config = dict(
    n_head=2,
    norm='layernorm',
    positions='learned',
    qk_norm=True,
    bias='all',
    init_std_up=0.022,
    optimizer='adamw',
    lr=0.00211,
    beta1=0.9,
    weight_decay=0.09,
    warmup_steps=236,
    final_lr_fraction=0.0,
    dataset='wikipedia_en',
)
Each number is 500 + 40 x the weight over its row's rms, rounded and kept within 0 to 999. Layers, rows and columns count from 0. Numbers have three digits each. The size before them is the row's rms in percent of the matrix's.

# down: layer 12 MLP down (transposed), 1024x256, rms 0.112, rows 745-844, columns 0-63
# up: layer 12 MLP up, 1024x256, rms 0.122, rows 746-845, columns 0-63
down745 094:497449482457560545424495504482470539580586516472536519459550502612483485475467424515501516474558489535478451452544465480513491513506497458508477484416523456489516560478524458485477466490477553
up746 102:537503416570473447523520444539473543481524455464488513516486559519555437460502524500528454522483493543552517558488531589593544516472489536372556490485455507550497482511478461490419512514542513
down746 104:544488484508483394440452486463494486495606441488462406490510544567520496468485498535516507541491473518400455556485476548519522573464443437489540458488504557517456601485467525513529524567500582
up747 103:413562543473441515532483554500558487502470497446509492485445485542541512437482497536491503501534541520509538570468548495500478523532487507504494480512573623522534486472505556512512461498502407
down747 102:503504419449460553506564487504511519522520529517528574500492471457498509488595522485452544479464416545563481446542584528419460503450487497554500487512442510554483538526455448578514534463474513
up748 102:481511506583471482462488521442575424497550483535466549476447477512616554521486464438465394520467431413445567508505570445510465513496433525511488550506493571457534452441458452529461493505539451
down748 101:497516597451511462498532488506522523489511553436463415529511470495518458471498530533534510484562567573589571542484513474552456517510541522578537470566484518452463481526391474531529484449585423
up749 100:475459498535541462521512503539498428531495520564516410584465561482490503415535544526453470466494419509533569470468529504476505452552507472439533504533536556450464478500509462546493503480422519
down749 103:566483513490515505495538521498515450472538546508506534558482485427586476459505469485523489513493540475567456499432419564549485466415391544535534524491505522459503385505517551487523537503489496
up750 090:451522531513482452519440465487492515532495467498504454584546567496494491503554476519552569420530489493576492483478584465523556451491551457497481547480487556528471498553502424515488436460521505
down750 091:531518512506518515493439523497500485515497397482491515524464534466466438502448528534520444533588634474427559419542501423476517544542512471489514549452415556484480593573515461477475536480526532
up751 102:440516501531491490479468467517438545489449466487563439539496507507494459542489511556476527477467542562473518542514497469532484496466520540518464482483468467550526442553497499494515497464502474
down751 105:477479482489517510512421441459449550488458496440521505470492534531480488491605541461500488501487576520500583466525465539491572461496539508599483525474509525566534426487409496505516408465524497
up752 096:431540519526451468429550527478467515522503506515566494483487495501493490538525555498508489487480554417526488419428490470469542499459544524514485602500578501428484482463538541499464457519488534
down752 098:500515493459494513521533542483390505524491494415443530542490528513597457535470524557520508496503452488527551494498457496510464512451509458534490464477557466526435561499526459456508463546466521
up753 101:540511484451472512500453554528551454429518497461503486504493579484459440601524467486532562435470481440535488459477566521500519504598526606443493552496443420478540496549531522566411462532528507
down753 094:443416530471508559560467523543450559547474424562504514493547552501510416492541536476553449476496469567515480520405447428431491471563517541466456538526541449476475629544484536470474536489452505
up754 106:505550494485530416489497526559546497505580511452479514472488469509552546488493563532542526494484543472467518455511523430497459435488463547489548529495439540528520455517492508498516473586470452
down754 102:597515533480591458533490504572493529523524415449509512514490494518530480477437503551516495442494570476564534542540490513486475481483488504534503490426430545517532386515506466403512453511514466
up755 101:496524498517525473473544511480526441490569514467517521558483423496555542485463482441528491504484542471483507511521518543526525480563577555490541494569509489467417495424482493438503419493521493
down755 101:535535546550510535629494497485554512541481470508526549506456545401508529557478464389479474493468449434473557530499485473502489529517524433453465509491549518544512513509525534555538495518515526
up756 092:506570539451499567523515468507463482495521473477468541462388429546457467481517548421523514470516517467519506510499541472520495492428455598545490433464522465541474482363460546448508513550524449
down756 095:515483442534514496415431543440481483435518549461534462515529572516490564502545555508522506495539426450524510523565469492546523544481534534485577558473454523550587429481560519508477513506504481
up757 102:433455528554453444484489521533501446524523518497494471609550459511513581538485557440468496465484464528511522446524471470482459518509520514512467539476475576579455495512504551461513540507541492
down757 101:505495451527468488525449501483504507496477465434479537481508467478472521507542512541528514504491467507561511502531524463459491462480519483524497535509470542502516587488431390449434542542458566
up758 108:465573509488482459511469501607475471539532460493461494392454525468438469507480569543553521505559452516564501538519568536536551489557529468544463478559517508505562432501482478566454502497495517
down758 109:490521465514473518481409547480449518501517492446479490491514497497517452482477422512446474548457539550461511518451495503512487505564508472444472512447546551489495384446475560503473513463474504
up759 105:468480452557452470474489494490492541531463476472562435506413486515505475482535542450505472530452422523489527449478478599594529525522533534562464434494552480451450488511492506552487472534557423
down759 103:523466471546527480519539518533505578514532506553539570525443489456537466488502447461491442497493430466475533519532482517484541528584544492520512522450539457518517522503432402491510511538438545
up760 100:524460538460491493487439513509470484454527467423502492492515574522508558544551530486466549488473451391543496548484458562522538516509501512527518530465462479445436505476526571453398511468494516
down760 099:521473494529592507565523521529469503483466471464470605486484467536553524453469573489400469601471483505564454479448463513441557569514497483445501545511535471531507591516561453566583539480461487
up761 105:498505524531480444510461522542597470465484525523496494504561510459498472544566529411592472497557461477516579519499492479471490516458483533498539530483528488484516461453506482501495527472483472
down761 108:554482449470509541484445542554405466528470432493512564504499501554487553437487537527529498491497506567471498465497506546476486510519513517466515458485470498394487503493570536441553446578591451
up762 101:501525478511508487458423467495576562459506458538449519522440516505484488522475457507473475534479521423485457525415498435593470517478528579517465503441548535428541479541544479472492493570506547
down762 101:505501514517564551378573514576551510536550468529545549528447522478496474500489509485537499549514469480447515513485527509488519437457525506469523509507466452453488557452486525495520536460492521
up763 107:458538483484510470508468569517528510448561444504431482456476439545527476446501507521554460471514409505532518550533458499487497408528547609461542477527450497461554472478521509494468485496544474
down763 108:475564479521539574465502501457530563524499470477486460501524492513499440556511466462484553440502558501496458498549474511500407444525493497581477451510514473501531404460544518432445446589466473
up764 100:459519498524482400492450637543546479564540517389484464476483529459453517470518496455543526412500532471458494503440503549625519504473527523460477512495429511460548492467518485500515491565507517
down764 104:502527541513505418452515433544505575487511458531513473481508478547519484511474545481559435448530512525478523524508441580464470483484544520508543439507620474453435477550482477538459550483440511
up765 086:489479475437490447459425478498505514490499488523506516446408535549528496536518551447541501497544563442613500536539476517488550483513532606481497530552496570499568486473568562520465454461524458
down765 081:481506479519456515562502531506487450484539524560493500503461488486478493540517516503428511502471489420506520505454468545532490544480525403509554504410421495498469591465533491494512464511485535
up766 098:452488522499524486570511525492457529513565484485495448498452511544430403530448516521524460483489467555655555440498510449510481522521518528497538531413530460531450477501458523561497557494448420
down766 100:566545533478416499515512512555525461446501537465472516452504547518430483468534488417451507480519520509381479498426477504573419521480537420456549527524527444504490466575521462547561407501508518
up767 106:410502458531547527511546507572598494517502506522497431447460446532516504549517486540471497425560459443513592544488454536494463567610586537440534482465467446478483455451516483534479525516507466
down767 105:478538561525507451456472536444516419496519528601470507534470487496457508535499508523487446597501476563460513518454510532458474589494498491469534506470476504440476461493512564497585495562516528
up768 095:402499414472533521541489452513441498524473511472516530498571521532555558509495485523527512514512529538496463449600561506451570544440424513496522510477539553580505443422488490544520563492569501
down768 098:594459534495491517488534563510535545575502478462465484538521466469462489432462517484421516518525538449601456483560475517509535516500503526491482481493439548516446517486599521424506405543480499
up769 097:475486526512506472488489457529461532463441499510438477561449468531472457518560510489521480528494470506525521545484497458508504414556484512475545498530472458502495461478537520522487497511437520
down769 093:517422442524525473331542504486459487531467543539451497518493472476454496479518415531509493591521480485484495602464525484525401496449526538517526486469522484608460553500594470462517502478565491
up770 077:533513504453498581490399484429531466517515526607436481504542490555494530553437501475482476482468498514529476469537507462445510453456521510524548481521445487617471547491493578468541476492495484
down770 081:459522521560572443522556494520475508499567485534449510508542508464493438458512557465455521481519520496531518501479505495468479437486484405396493491432466544470499593515508548513463449489516420
up771 105:478456555458501529485456531523477477476508503443482530522550488464468464546472558437568541446568413490513520535546514505549494409504527561515495520484523490580485439436477471561494466482519581
down771 108:476554515437514549444470448445516536441476546552422520521477547386491555465531492505508515465489535458580533511534453519471492505516400522569474517478475575465563495423501565493469517540542451
up772 100:470529506537480482498432542521526467603542491520532477498495526524497484428478426423526479481449458468530543522537508461472471495520486551500493450493473508473513504445565559492473567475513526
down772 102:529442524504505475446526488497478578502495474461490456496473512491477518504416467536486449514537491424467495554550510508489553551541449532474481593458555487538490487493540538495487482579515521
up773 100:440507489482512496494485514489522526472483461443505515459429497494463449467449547476594460529546524473571523476536451537531557493516525533540534555467528500585509489482574511531550399495515475
down773 095:507582443547471440529499544478514503493523545496494515510521511478513580490524475524525518504472426492482479512440331527452606516567563461520542467470447424513514492490544507471478448424504509
up774 088:519558489497462444532458525593538504557518451522551503557479523522454482456490534542464458461500484457508543475502529531493505518526487521394466524482455516521429503521496574499454508542473611
down774 093:530463500515509515527537495441514452546572481436525496556477565379541515492517501496501464469452556550479498475575387496519446467516513491514505480558480580511488612530503530502498509433480501
up775 092:486438538542498505507521518473527493506509467455478498552484512544548506546563532489524521485530462527477478533496552540509443499594451585437450557522432516523443494491497487573518461432489517
down775 091:544454457471490491532470463487543518478490505449537531506501467556515482540481446531521469532518460552459493478551520492484491485506514503557494415525558453539511684480517472547508502513492531
up776 095:498498454482471431505536541519572421499521498473420496461471475511460459481584469515503433510556439454513582507496542574481503485528534458535497515590462567436488498511470451593533504512397504
down776 094:534597470541450465477422524548475522478529563455496489544542554483478470461451497520510463545552532532489513502448430541474490497510544542466480485496517564486491489538560517471471425390531510
up777 093:452521518440524476456542476569465463459489425481566487462449474523520475523517470495574523444476554536568492554502419539504519556470437493409506565533574457449494506517578504486443421529501430
down777 089:444439537467512519439483488436543538511480555544427482469476551487495491482463600476518495544534496499482549511506497438489550517507508514465478533556564466487537679507468458512506532482457537
up778 118:505522483463482508478557491567596507486522411466447524535456484527484480573486434385518455503531492547507451506478477500580486449552551522508508493489469531545479471527520556462482521528460541
down778 110:506450519533427462488519449487442446531445546533501482494402521448507511482405514458496467504547482469482582481509422533518532509526461487516491517494542549478497574467438505509473505530539506
up779 112:436561486474448500438515559520512498531538466546454511512413486538475492483533488439500413500442462530477502545461499559500528444495445522456564489405483527517452432486486563528479530460553500
down779 111:491488526521466498430596474562521505437516488492520414565504467507484496498490505428551456509536503437508512456532468505499472485536500539486473444480512488583469507522527503502444504547482471
up780 093:506503514547427425462518458559526470457506518555485498430569541531531471504497466501527516449512490488546439488503536508454525537545478549419550497496489512445499505486558491450564518504421498
down780 090:494459513510451487448487560450463484538509463517578493443492574478444500474494469508470438444585574426514454450544472489446477471538566524428547492464515499398466437493489460492447498526493523
up781 096:490595437436517495484523480540498556509563520421512536508461569507524456538527539470455500529445476442513465503535461547512517470506454499434555494513532477489558480474541557518522485451434470
down781 098:517542540410547473487480468521492490579559478475558544508433425427520549460533564512507500509401484506483487507540474553472487499468558435420540420524473425471522531517508502528486539503503501
up782 095:468523524513503495480497495524544454506508519452400503452429438502511467509545547555596525507527494476542450490486547548450499497509444612435492565481495482448498483424549492459530468464531492
down782 094:528487487432506541466465464433509544482535500510514521534518496534523528508526511489512462546514556558468431519492415539478460604462473511485406433504507551527517593465418530491530490413458571
up783 099:399460497497465515434461473485516553463530514527517560404498527502543447504520457448551556498482512484496469490462536515512468565508486502494510573523511509486503463491525443492502505511573434
down783 101:476480456469527445500563446512485513568496512519507517486498457540522490537470455499503512522447490473510542527507511495508614411535548491458430503485415459507448477601479532466471477489534544
up784 103:492604437455529477521492446549564472512557538466529503530511496500527474475473563462438436476489419479515491479509521543528531390483407507455458484463511466547518493451469449561482460510482505
down784 103:514534517521474485439443578606522554460508538440516518410496477466531532465424519487478504539459511449505528408485474462557451438533538546575533496503482490513465506511501529510534432501526552
up785 107:428497466488508516537559490429583459577575484514543545477509492483450442506551504418473434534478499490449489491548491480474465483476540490499487530554491496567458473473489499459486457529452450
down785 108:475504460512581502506565543525510443536390453558469448514504520466504476384524464522465506467509488466499534491456497500512454558495505540534505541525466474558569464542524577435528599565522462
up786 109:462564511452563482541465508516522540509531472522507550463508498527495472501512497517575537428482462497490556533485563539445507541518509490487482501461537516472491496485500461583455463469441439
down786 109:485491519527482506425455491502495611482467485507483605443534475435525523446524493456529523515417521558476500535555475519493539479485502540501432537500448544529520446479483448571567441489488466
up787 102:449499483454478506391522407556506425501572480473470457500468522500575476554523502540501491520558516519463597542487556470491521442536524533439484467526544414522502489393554467501511472513462509
down787 101:592505424481513503488486535467503536477526478491385528511487461462510517510464472532503529511518530509472458532514581534521451462601489570521560520541470489505607469475488486477493464435446522
up788 105:509521474452509456516468466454594519566545464501428477519496514455438417504451593390511478501560528514490483502550542560492486467494456492521473486471451544490508463516549613529506505536499492
down788 103:500490576485507470468474500456454516517502543471545501472549443559536484554500546519466438526521588457485484497403538565494551543571517500462495475473558481532537522474457455520569546506470555
up789 098:457550554551521468525421497514559513493479485531591483493490569583523459562486550474528559435448510451501452494467523581542500529475522513448567527501469468478561484531473447582484579524445514
down789 096:502496533465550490485472490557465527482409551495487513536417459447440485550519490535522591434506476516463448519473526512513523523494455540503472535566505500541487512485525554515433459496483567
up790 097:513486428472472474455469505512512439488612483472458446438473522492470478524487531494481534488499513450517557461485467467532464530523456522482528501520513504558495488452551481509490457453525538
down790 096:483511512463493478588511468425486475459449514540538480470442486476498466441567490501507540554552447483490481395523514466426511433421489425537480458537483521492496445481515501499466562494495488
up791 105:490569414510500536406474563549601452560564438430445540488502480560476507449602490456515492461527550466494557508507498458499536431483461531493511451501526606490559483499522533574488474489524524
down791 098:498525525502457606443493539405503519514470524466500528536546429498590591471490408523426498476498554496453423438506514533538479434467478528517505527502490509549543538478428489561501508516543438
up792 103:526466536492483475456561543599522479494534472517495507515380493581510480493487507506505526417486445472542453440455530486480564486541539462501470455561468508436441439475479526465454509447463533
down792 099:485438415505509466514533569448536490547469545571494463524486478519475420508467464480479484566470507582547479586521488567530474484505490489585448477504447425540501485576568466476583507520527518
up793 108:478498526543435511505452480522511466463506520491498485547463493559486481528516481484556540445540507458491590464544474441557522476522508472444465583505580484582496480365488536493515488452465424
down793 106:471515468495464384536525527483539572510482507524536487499486506431515556564571403578476490500543480516489482549433480496509426510497503467450472561477505459431430503501527495478502530508512545
up794 097:451498544493522389481534529518509473508555442526554487514513450489509509463467529427520494433542431527477527570478542469501479526493490543462509545477476496464478481493510465486452478501495519
down794 099:483448522476566475542481414529448532533482541566541463472456477451499591451488495581464485490542535477482482496486463491484455500515475478439521526499491463539458489477527497484476527441549494
up795 089:516487437555448522503512623439612451506533438431489450517405436522454468556456501513541443493442539498443492477491467476446409563530491513467519526473498510445434482561526514494523436521501515
down795 093:466506517519518495542521464518469475505475521508494441563563471437518520558493527479447584512419418511472487484578516546466549516485533535519479496428498510540487602495450562477504559485451492
up796 082:505475504473525501515406442494513507494537471550477529494480484540452520463463535455594461465428560546581478442502535442509488550472536503558511531471532611548530503483518600510511434553523547
down796 089:487407507500505483453451520558475461498522532483500501478557551507421525442444578536512426498494491556541472588439473447485501482556522513525524426502446615539483507461530539518495449537537457
up797 099:453494509523479518530459542514472456498459526462393464493508443487508470460538498463516459384504514482572438454545473491507510489458565540460458557496504470536494459503508511491513404583478540
down797 102:590511578494534463552467498457458542518503514551533498548459487476478520560482515568496523428481458439481548561479513505540502527502486559545454505491475451521534485543561490483479460456506503
up798 104:472572480535488540557527472519500456585510403461483487565516552515467478514503553523474440501534489507504526490515435583523556481555491519498516512491551526583462495526524513494482446465512492
down798 100:472492568472537515540559482517497427434555571509509503487512558471476456498455538530518505545407562451439513446539565474531452410551513505459476504540528541529529529445526504577556500493502420
up799 108:430553457520521440516429502537502518504490501545474468562494515497469527537462512437493450445462533493509553573451435506577485522484569554460522467492449481435467476515455500447542474480454505
down799 107:478493504523484518472508457499534481520494432491570527535549457568494529534502530513532463427569552513479530528445546567462500531513470491422449498570565496510557457599597563500539471467522487
up800 112:464466537484457509502534486503463489522508479493481520499434427502452512498457550474536451442509523558593519458512526462549449429508492499450510456482477522531467453452562557467433467618568443
down800 110:500559464528465436395456446429478490464460401508521476552498464512506479527514579449532468569497509487480563483461527537521575556464440479478515492431521504497494473495575454447542522461554480
up801 097:522580455443421491482506564556467443450553552510499502481445531505487472515504536530531452510533504476497527477487548481517536484517460523516502438531558479509541476505490540558494459517445490
down801 093:528527564535556559494524524472534545541479481562477483441514456467506461490416540472519465462462427458520499487446507478564528526527529479440522477487432524430466541465529478492537456462482491
up802 100:483439471500510426522508555467481496504498420530571490471550517527505454508525516472541509520486560498485469490534423452585548488519506469509544572484489534450501463511440476556487411531473485
down802 102:513450418453509552559498526544523548541497505415491523467593467508460498510519546499470533461506469509455523446499509461528425550497491571511444473491526450539443545535536543542459433471423478
up803 105:526532505496509444504543496508506437482477550512548434463514606499503510501489464443450483477533478464531597483469501483493492560505515506414480528512451495535522487511477504420517449522520460
down803 103:499536491505503548510500532527494492539524465572490585516421492447527527560518484485418543561506541483536492445545553509531489490511501537446442505503563508441509596470480523496450438471565492
up804 106:517497479545499604559482441484517565514493478507507494482482527530457487451495503474502521555537529541569449517529514503539518519505545530433548502483469463516485485484533540546460439525512460
down804 104:486529500543557499555567495537564577538580467510524502517508485514511513479469562537488483562513497483485487481469480558502552534503506468418488535556534485506496495514446500524563518452456482
up805 102:531494496505406428408432526522501453465511539494556507552465511506521466520495477458574456557530525557495498469511532517563502491492488542498534506519474522534493494499498495544503527559475503
down805 095:501488510484535550468621544490503430430487540552443529471483494489576490585525444423447508488454491486488477487461479587496480414551519463509506528456445559475473531476504434501468481512549562
up806 100:453482466493556429510498554527533552487483429510489505486478558505548464655464484416501583455486474479586563589520519491506499472508512536459523570429472518487507482481575559537494457508525570
down806 100:562477427491475508463462466493492517529540476522477557464444480451534489474486516475562503519547561531582432521477509460542449527580520549457512473567546466496500421510532448474505537509520528
up807 096:468499565531476512459524528435499531489535497505508495544458496479453528463471469485537528503552499446512490505536481478494532503537410590549471490445489642456482496549520553550482442555530431
down807 096:486564451447537449483495547523490483565431554459527447447445481573461525509564449487578497417457482462500464522492514451521513510530521483502471404519507474534511491463505461514509486513534567
up808 102:489470509579498528477495503531559476430518493493444485610487522499454440531545515524482545494494430479537496480516573546545504535567470536534537580469449560508534500557512485510503474521440460
down808 095:506481513525529485559492511467501527522466477461470532520450520501549530503524469534413540515548498465478523451498520504448540516396514509496555424476490475483573616455422454476501543462484569
up809 111:512504483486506510483591578501433389469485511417493500492534545524508505447474472511480474440512501415501524481500533485461463546579509477471498513501437461494460490528534545444552431507509497
down809 111:481454501511501465521443458554550533477491445523582508495520485465532479584570475491458450496467479559555477508514478483516503511522452505534559482462441496455494459509541525494472519453461508
up810 114:496419569466530503472476478597508460533531500450505513476444525468493466494550521464502483485491482518587553515503544482553514454560527546482590490538505532523525482501550457492416499499519495
down810 113:473421440483579491470528471529464471612522508456515502524477459472513500455523510442442559506462496507506576503470558513517515449554494524469538536464524492538412437522475488472489514537485483
up811 099:462496525535588565534544478527505546489543459507456532507454535471523554523486575473521469453503518442489502532474508532467506476500438518453515479551566514427478467425506497518545494513484525
down811 102:487570419515468471506464546497524438492505504380522477491539520516551485494512437447522526432547517465533493523442478438504490443508486515501481519591546461519424554511488445528489538479479448
up812 097:508507433552530522541505530464485540442455447534394502462472535507514433558543475473529439465582525541542535494539509508491552529527555535486589522512512424439491482506468506441478522537466449
down812 099:548538437482488515480513480476419495470451550536521517509499502499518538550508517474486511525513431503505466460513493375413471489481482538508404476504560521490520642553537535535512577456543516
up813 112:439463509464470551553512544546512447531521477435556494523487474570508558491495571505526532416492493508502464574516546564596498456474480496540525454444502502544409462399552532490461492543564446
down813 109:567522493504497518535488473491548605489509505504508504491576427543454487539504458435530474453496498522488472539487455478460470537495516496512519464475501521489573448543518543511514549526441429
up814 095:498527463572468504528566500538503520489552433527494478490522515522518544514446518444480480525562480482573477529431486458517428536502487522546460505520455513520452480418585501477408436510492539
down814 095:552506556560487473493527441515528508477550517436473509506513497494536477473518459520544522497590519548531512486509517453480516454508569596502393474500448463520524504517577498475491495502511489
up815 105:443562446554453476412572508465545492519561464450527508497542519490511451523575518506513502475473542487531431476491481489554526468498500593477541516437527494487547496478498461494389424458424508
down815 106:437565480497504453491471639474539597553489519502484486515498485442558525536547455439531471503479514430414518470460518498507509467528498470508449489503564478503530500430482457551455515447583517
up816 107:475570469602498534462553478529477498535505556540535446480544561488490483554551516458543540411442490494541445520552524514472532501482484546496558517503505506516445497446487593513493516503488516
down816 104:479446487545564543430457478448490453498482426489480475492441522460514493441511556524514429471469535469505470486531378498527514493564474537542497440519508441511466528484456554548507480487543491
up817 095:512465450514458497520546504609483383457498433530538482518527441554515478504438530489528442413420516542570460448436595512462583500534458456447522476510542517480502489520499530494428524457481445
down817 093:429462504470513518505517483524507496564449481525439538413491465483534500466466518555462492482512428553531482467499509520460454543537492470509496537518495444485458694537506439511540542496452557
up818 107:420420538572481511492441541576513529535518511490521456498457485446497530512500535512570478501513499507529592583510524581480461476517527525501508453516460460489503495512492421521454469599512528
down818 109:532509449532451439517514530562398495474483512486495543600441513464538526473516487504502450541451523534467508465451524386547544514486516457439451455468548405420542515553476446474513465517508496
up819 102:504541486517496486528499442465548459527515528497531502499540587477577464517486529511500442507471416507530525460515585510490544415536533487577521581461474534536459462531546519518554554458433501
down819 103:475525526425501509508493538552563465541528433504468449594524549461517388459522535428519510514515523471464540485450522494558484523547507399465440487444490495456436533545513541468503462436498454
up820 097:490510463560524521516535503549490501528545480499443432547500488478518549517523587499497487434499490532590467490470455505531569530480551501467543449448431489493479493532530529519476550504528589
down820 095:501492403507490479565478486525507478466419560480556457487557464530494498472555489538583461521435505552502445515533520488481502542508519512464511518474562520495506560509454499540509472516497491
up821 096:531447514475508513483499442555565490452499555546505473436534482543505512551528510498521513479526556494510498436478523532538494454523508553531544474514445435448476483493541471517503498490496513
down821 090:469447523509558507506508465493511573432496466442475459517524518477543528544499500471485529464471533556479520537483447500504453494524470482515449547505545503539539487409440484495470533547453559
up822 095:476526527527455493631522493471521480529538498500481489524484540488504578431505479497608520467477519562537470521511506483545358440496460493523562475448534526491532464508454562508488465483511566
down822 094:465452513494468508439500437524499505521526562486472502471519527483538488489495468455494531498525499523527442492515522575464517484545534464516507501433481508548520603470467455515403476505489457
up823 100:536467457537528443556510489527451413495555519492553437549520553456542422536495551512536527457468524564559472527536462469557523495505470536495507461488500513469495510507529539547453480533459506
down823 100:438463498484551519582527504495463460443542473570475489500556530476513541507441479532445436465465481516518557501451538525502487492510456471652559565528509528494485666539585578468536494559467575
up824 100:481539487478430493501397422558528515510525520475529431466551494449483480488503507432550494494502473519554480558501507522509528507534468509444512559448449484564525409509503453522496479493635457
down824 102:537582524541530541527503475510459500536522529463573454438520459491441483440544496502502527502532488472506451493484443466530503479507536492579559463486522476506483444499527558406499526500536476
up825 100:360559371512531467488544488531450450526442501450516475533513446487482504477504564450523433455475478440543601490455527518556507514552478478456498474410438502489548492481514528506495513471527544
down825 104:537516557440519537512526459435488456536462498491453540515528456489536521499449506480489519491471563560500540535451434566508521536528409495443499445492494425473528628523461512490529526583515540
up826 089:494514394482537503512484471494489455511622488460456514559492486528416510542493569535551506482509440479519491496538502580549448512509495512524506509488548542609514477505512574456523501559500450
down826 091:541554463453469534470442497433513479556477470462461525500459477530470498528509508544509471519506482527553530527519551442535587508606508479534517515551479521471604549547538487495450501514505504
up827 110:452441483578585384529567504498558542490479425456486520537502500507437466473459522465543430496501458398524554523532491523485551500575589571527532499514509515511464471467517558545530432560552468
down827 110:530485471552516507486534482437483511536489551477518518464520534489455555504551507534477492591510515527495446542444526549530500404444562505539448588519506480476571426411513497476472524520492509
up828 092:510564535526446512517514522514541521504532471482514496456537501468478477424529527521497452511525572479552479573449509469469493565444452496499504409468557459525498462453495565470441426499490482
down828 094:459546421418616599511527462489490503581516515467471490598495494564500471484490440467490540500465447512452514471467490440492413478507441506485487484526511507539504574543544549537498538480502476
up829 094:480495531493459505472526630473480482519478450474525491483584557489468526574546463520584496460451502484457484525487512451493529550516561501478459528439520480422450467502563492540461451559494512
down829 094:508538464506424509459470560467496443521462431545476452464446460493520506524513480482511477554560476432604529482547480546493619530501502516466492452459514512436464590460528475481486493560448577
up830 107:462479482457529524502526542513471555509482483481560448511474519413475527498509575439467452530486480560578493467521480391531546484487471468473498586441492518547576455412481505502446499531465475
down830 108:487494463550474486494500478466437502500444514511497556518454465468452531510439514546500552470573492458497556395491486434508544548524486469477453541579577545508438481569543431445483472540481422
up831 104:490581512523399463504504559487588481501486429489546464511514533512542521552512492491552519446532564459531503456517513505512473508482458634433470505527514462534471485525494509517519461568478537
down831 098:508479515511497493458503528511489455476547496475595470521491462435476451485478556458499515473511533499484499536508464562543503508490438562543511515533515489535454517534508553516479525510481437
up832 098:508469539539485538481506511470527570498528469485440431467538491587485462485594494454547498491575527530566490563499499524556544489441552498444531479496441494484460472413482579495514477572521470
down832 100:517466487490484509535487426494504480514423515544497501570536461588424658489511495458485560487542474522417457479506450471471494473509504500466489448548513501543460482500497494480502561485484526
up833 100:517474534608451519504490519459550508478559444473527411535474540455472495551520487492474506481453473503487589474428447586489568467545454514530533520465409518496544467537491527465446482612532508
down833 100:550467489437472481543466450559470486501469507447506548442476513555491482431486549453481458511474526527424469539520523502414458494441501537437469562569535523531481511455495457452582475499463518
up834 105:456483497530530532509469537460515518491517473461498490480488474524514400532551484464512496377556465428526540481502438500484463504484532533523529439471509467579536471452455526493479559504531515
down834 105:488423587478497464519581480499495503506564482501417518461539507538523591507585515457559465471519427533477494490450536424515515483443514505539585456543464474520463468504523456545506506500488477
up835 109:465505438515453437488458467451507524514470536435436419488511501512563472477549508527495478498566399501510501520459487461499478502549527526524566485511416471526445465478458440522426507557397491
down835 111:517423568406520549440510523478494511463527427449513485442519487448536524468503490487581459476491449488435454491463538500484612485491583484568461434527512549453506497511531466479453491523439465
up836 120:483543453496541438440551530530495506460592522444515538584490546499489514473531493424463490463465521437533460494483519488477501523501498535417487454557523569528526482498588490465480449502418513
down836 106:506537442456547432515450464500481409509440479500480498470525496464521524443529475499496560500469526550446504487463479532442508557459514443453477537500538543439574582523458438471520563470489508
up837 103:478523520563515505501448463532497502538472482552555509541431410512459518494468520503511412537483476529533521523525520595564467458484498552505486514529478539497485473502552496507461547517499494
down837 103:500494492504473481512499613530438520586506453456444516501494516487505467430424529527573563566468497446494524519434534500452511478456498526553522502553534476459517469478517539519432489429451517
up838 101:481482452602583464506508543474557551495555423484520440487466509481520540446463479501541484494552466415493529564504460477499459459510431564574562483498546517468485481527525529496547526507547449
down838 100:524463462514449459510513506521514531441509467544527430490513444571522455481587500536433548503510440563440506537517462508424462510454542483462495500517526507557455446424516483431483532521486576
up839 103:483526511494441524473534514525556596526518482435469501504523509501535460546547572468506451451466475548560465545539513431484519466496509563508505564495491476474490478484554579461473450517479488
down839 105:466493461541431522491578513534478573508503472511494566518486549454485518490459557449456490496523510486505525520502545477484409515512506533524524436513482494452435486494485499442486500527473524
up840 084:438503559434425493491442568527506543581512526491501475485513561494491490443485467491609485545507485530483506485472503523581562497551490508435596476504496534477524433512488523476506489572445447
down840 087:512541480511553460517492517527499495441595518471520516490472466560524507619476534421434461448488441537507519587517510510516449518471461441496575502498509476524508564542443483562433519501484535
up841 104:474462471573430474573483518551515518557546571529554454444431511500482510486514462493467488467590503489507479527503504462457532471531468447483498512478428536507548442482552547543455463559469410
down841 106:489455530454482541505540495447549518554522461494535587514543507460444495488538451504568542444529443437461458463513511555594519590569466512501499503507525491486588542500543515521486471458495480
up842 097:505625478550453569474450445507518524495503555422491497599504506489486490649495444493570425490535505497546502557537537534508503540550479556543552516518501520428460463464512540448491441485373551
down842 098:499485449532421437517428492500442482479523493429509480543452447598473559523532512458503510446544568469514463502474486568514495499521479477560516460441508486442468511502553507428528445466579432
up843 099:411484559477468493458502487491489526551485501420527443484451477567526548433467490535536523475471464471467496505468459499477548507451561487551540506481520457449465503445471494512506458508535440
down843 101:493402549528520608509510416501499514484531459551581616498544473553439470541519473541470501497515500481501482470434471547542496510504511439538450446515531461488564491479545537492483464458477509
up844 098:461576461519434419514487520512536514435595527517459520496464513481428420484579454526500503519519469497483559486476447453560571545558437568512545475468499533448509465516514557490520540506485401
down844 099:501432499527447559498544523538493369439526470510522531516546522548558552535480473544478532519565453602507581531475497479480480503501518500487501521497460432562530479447502444546482478479472486
up845 104:504527485488503482521569446539581472564504505477482386490486489478511419493503496447537411426504496493528495493538453496534487524545525505522508616505517479456451517464456602460391479534511526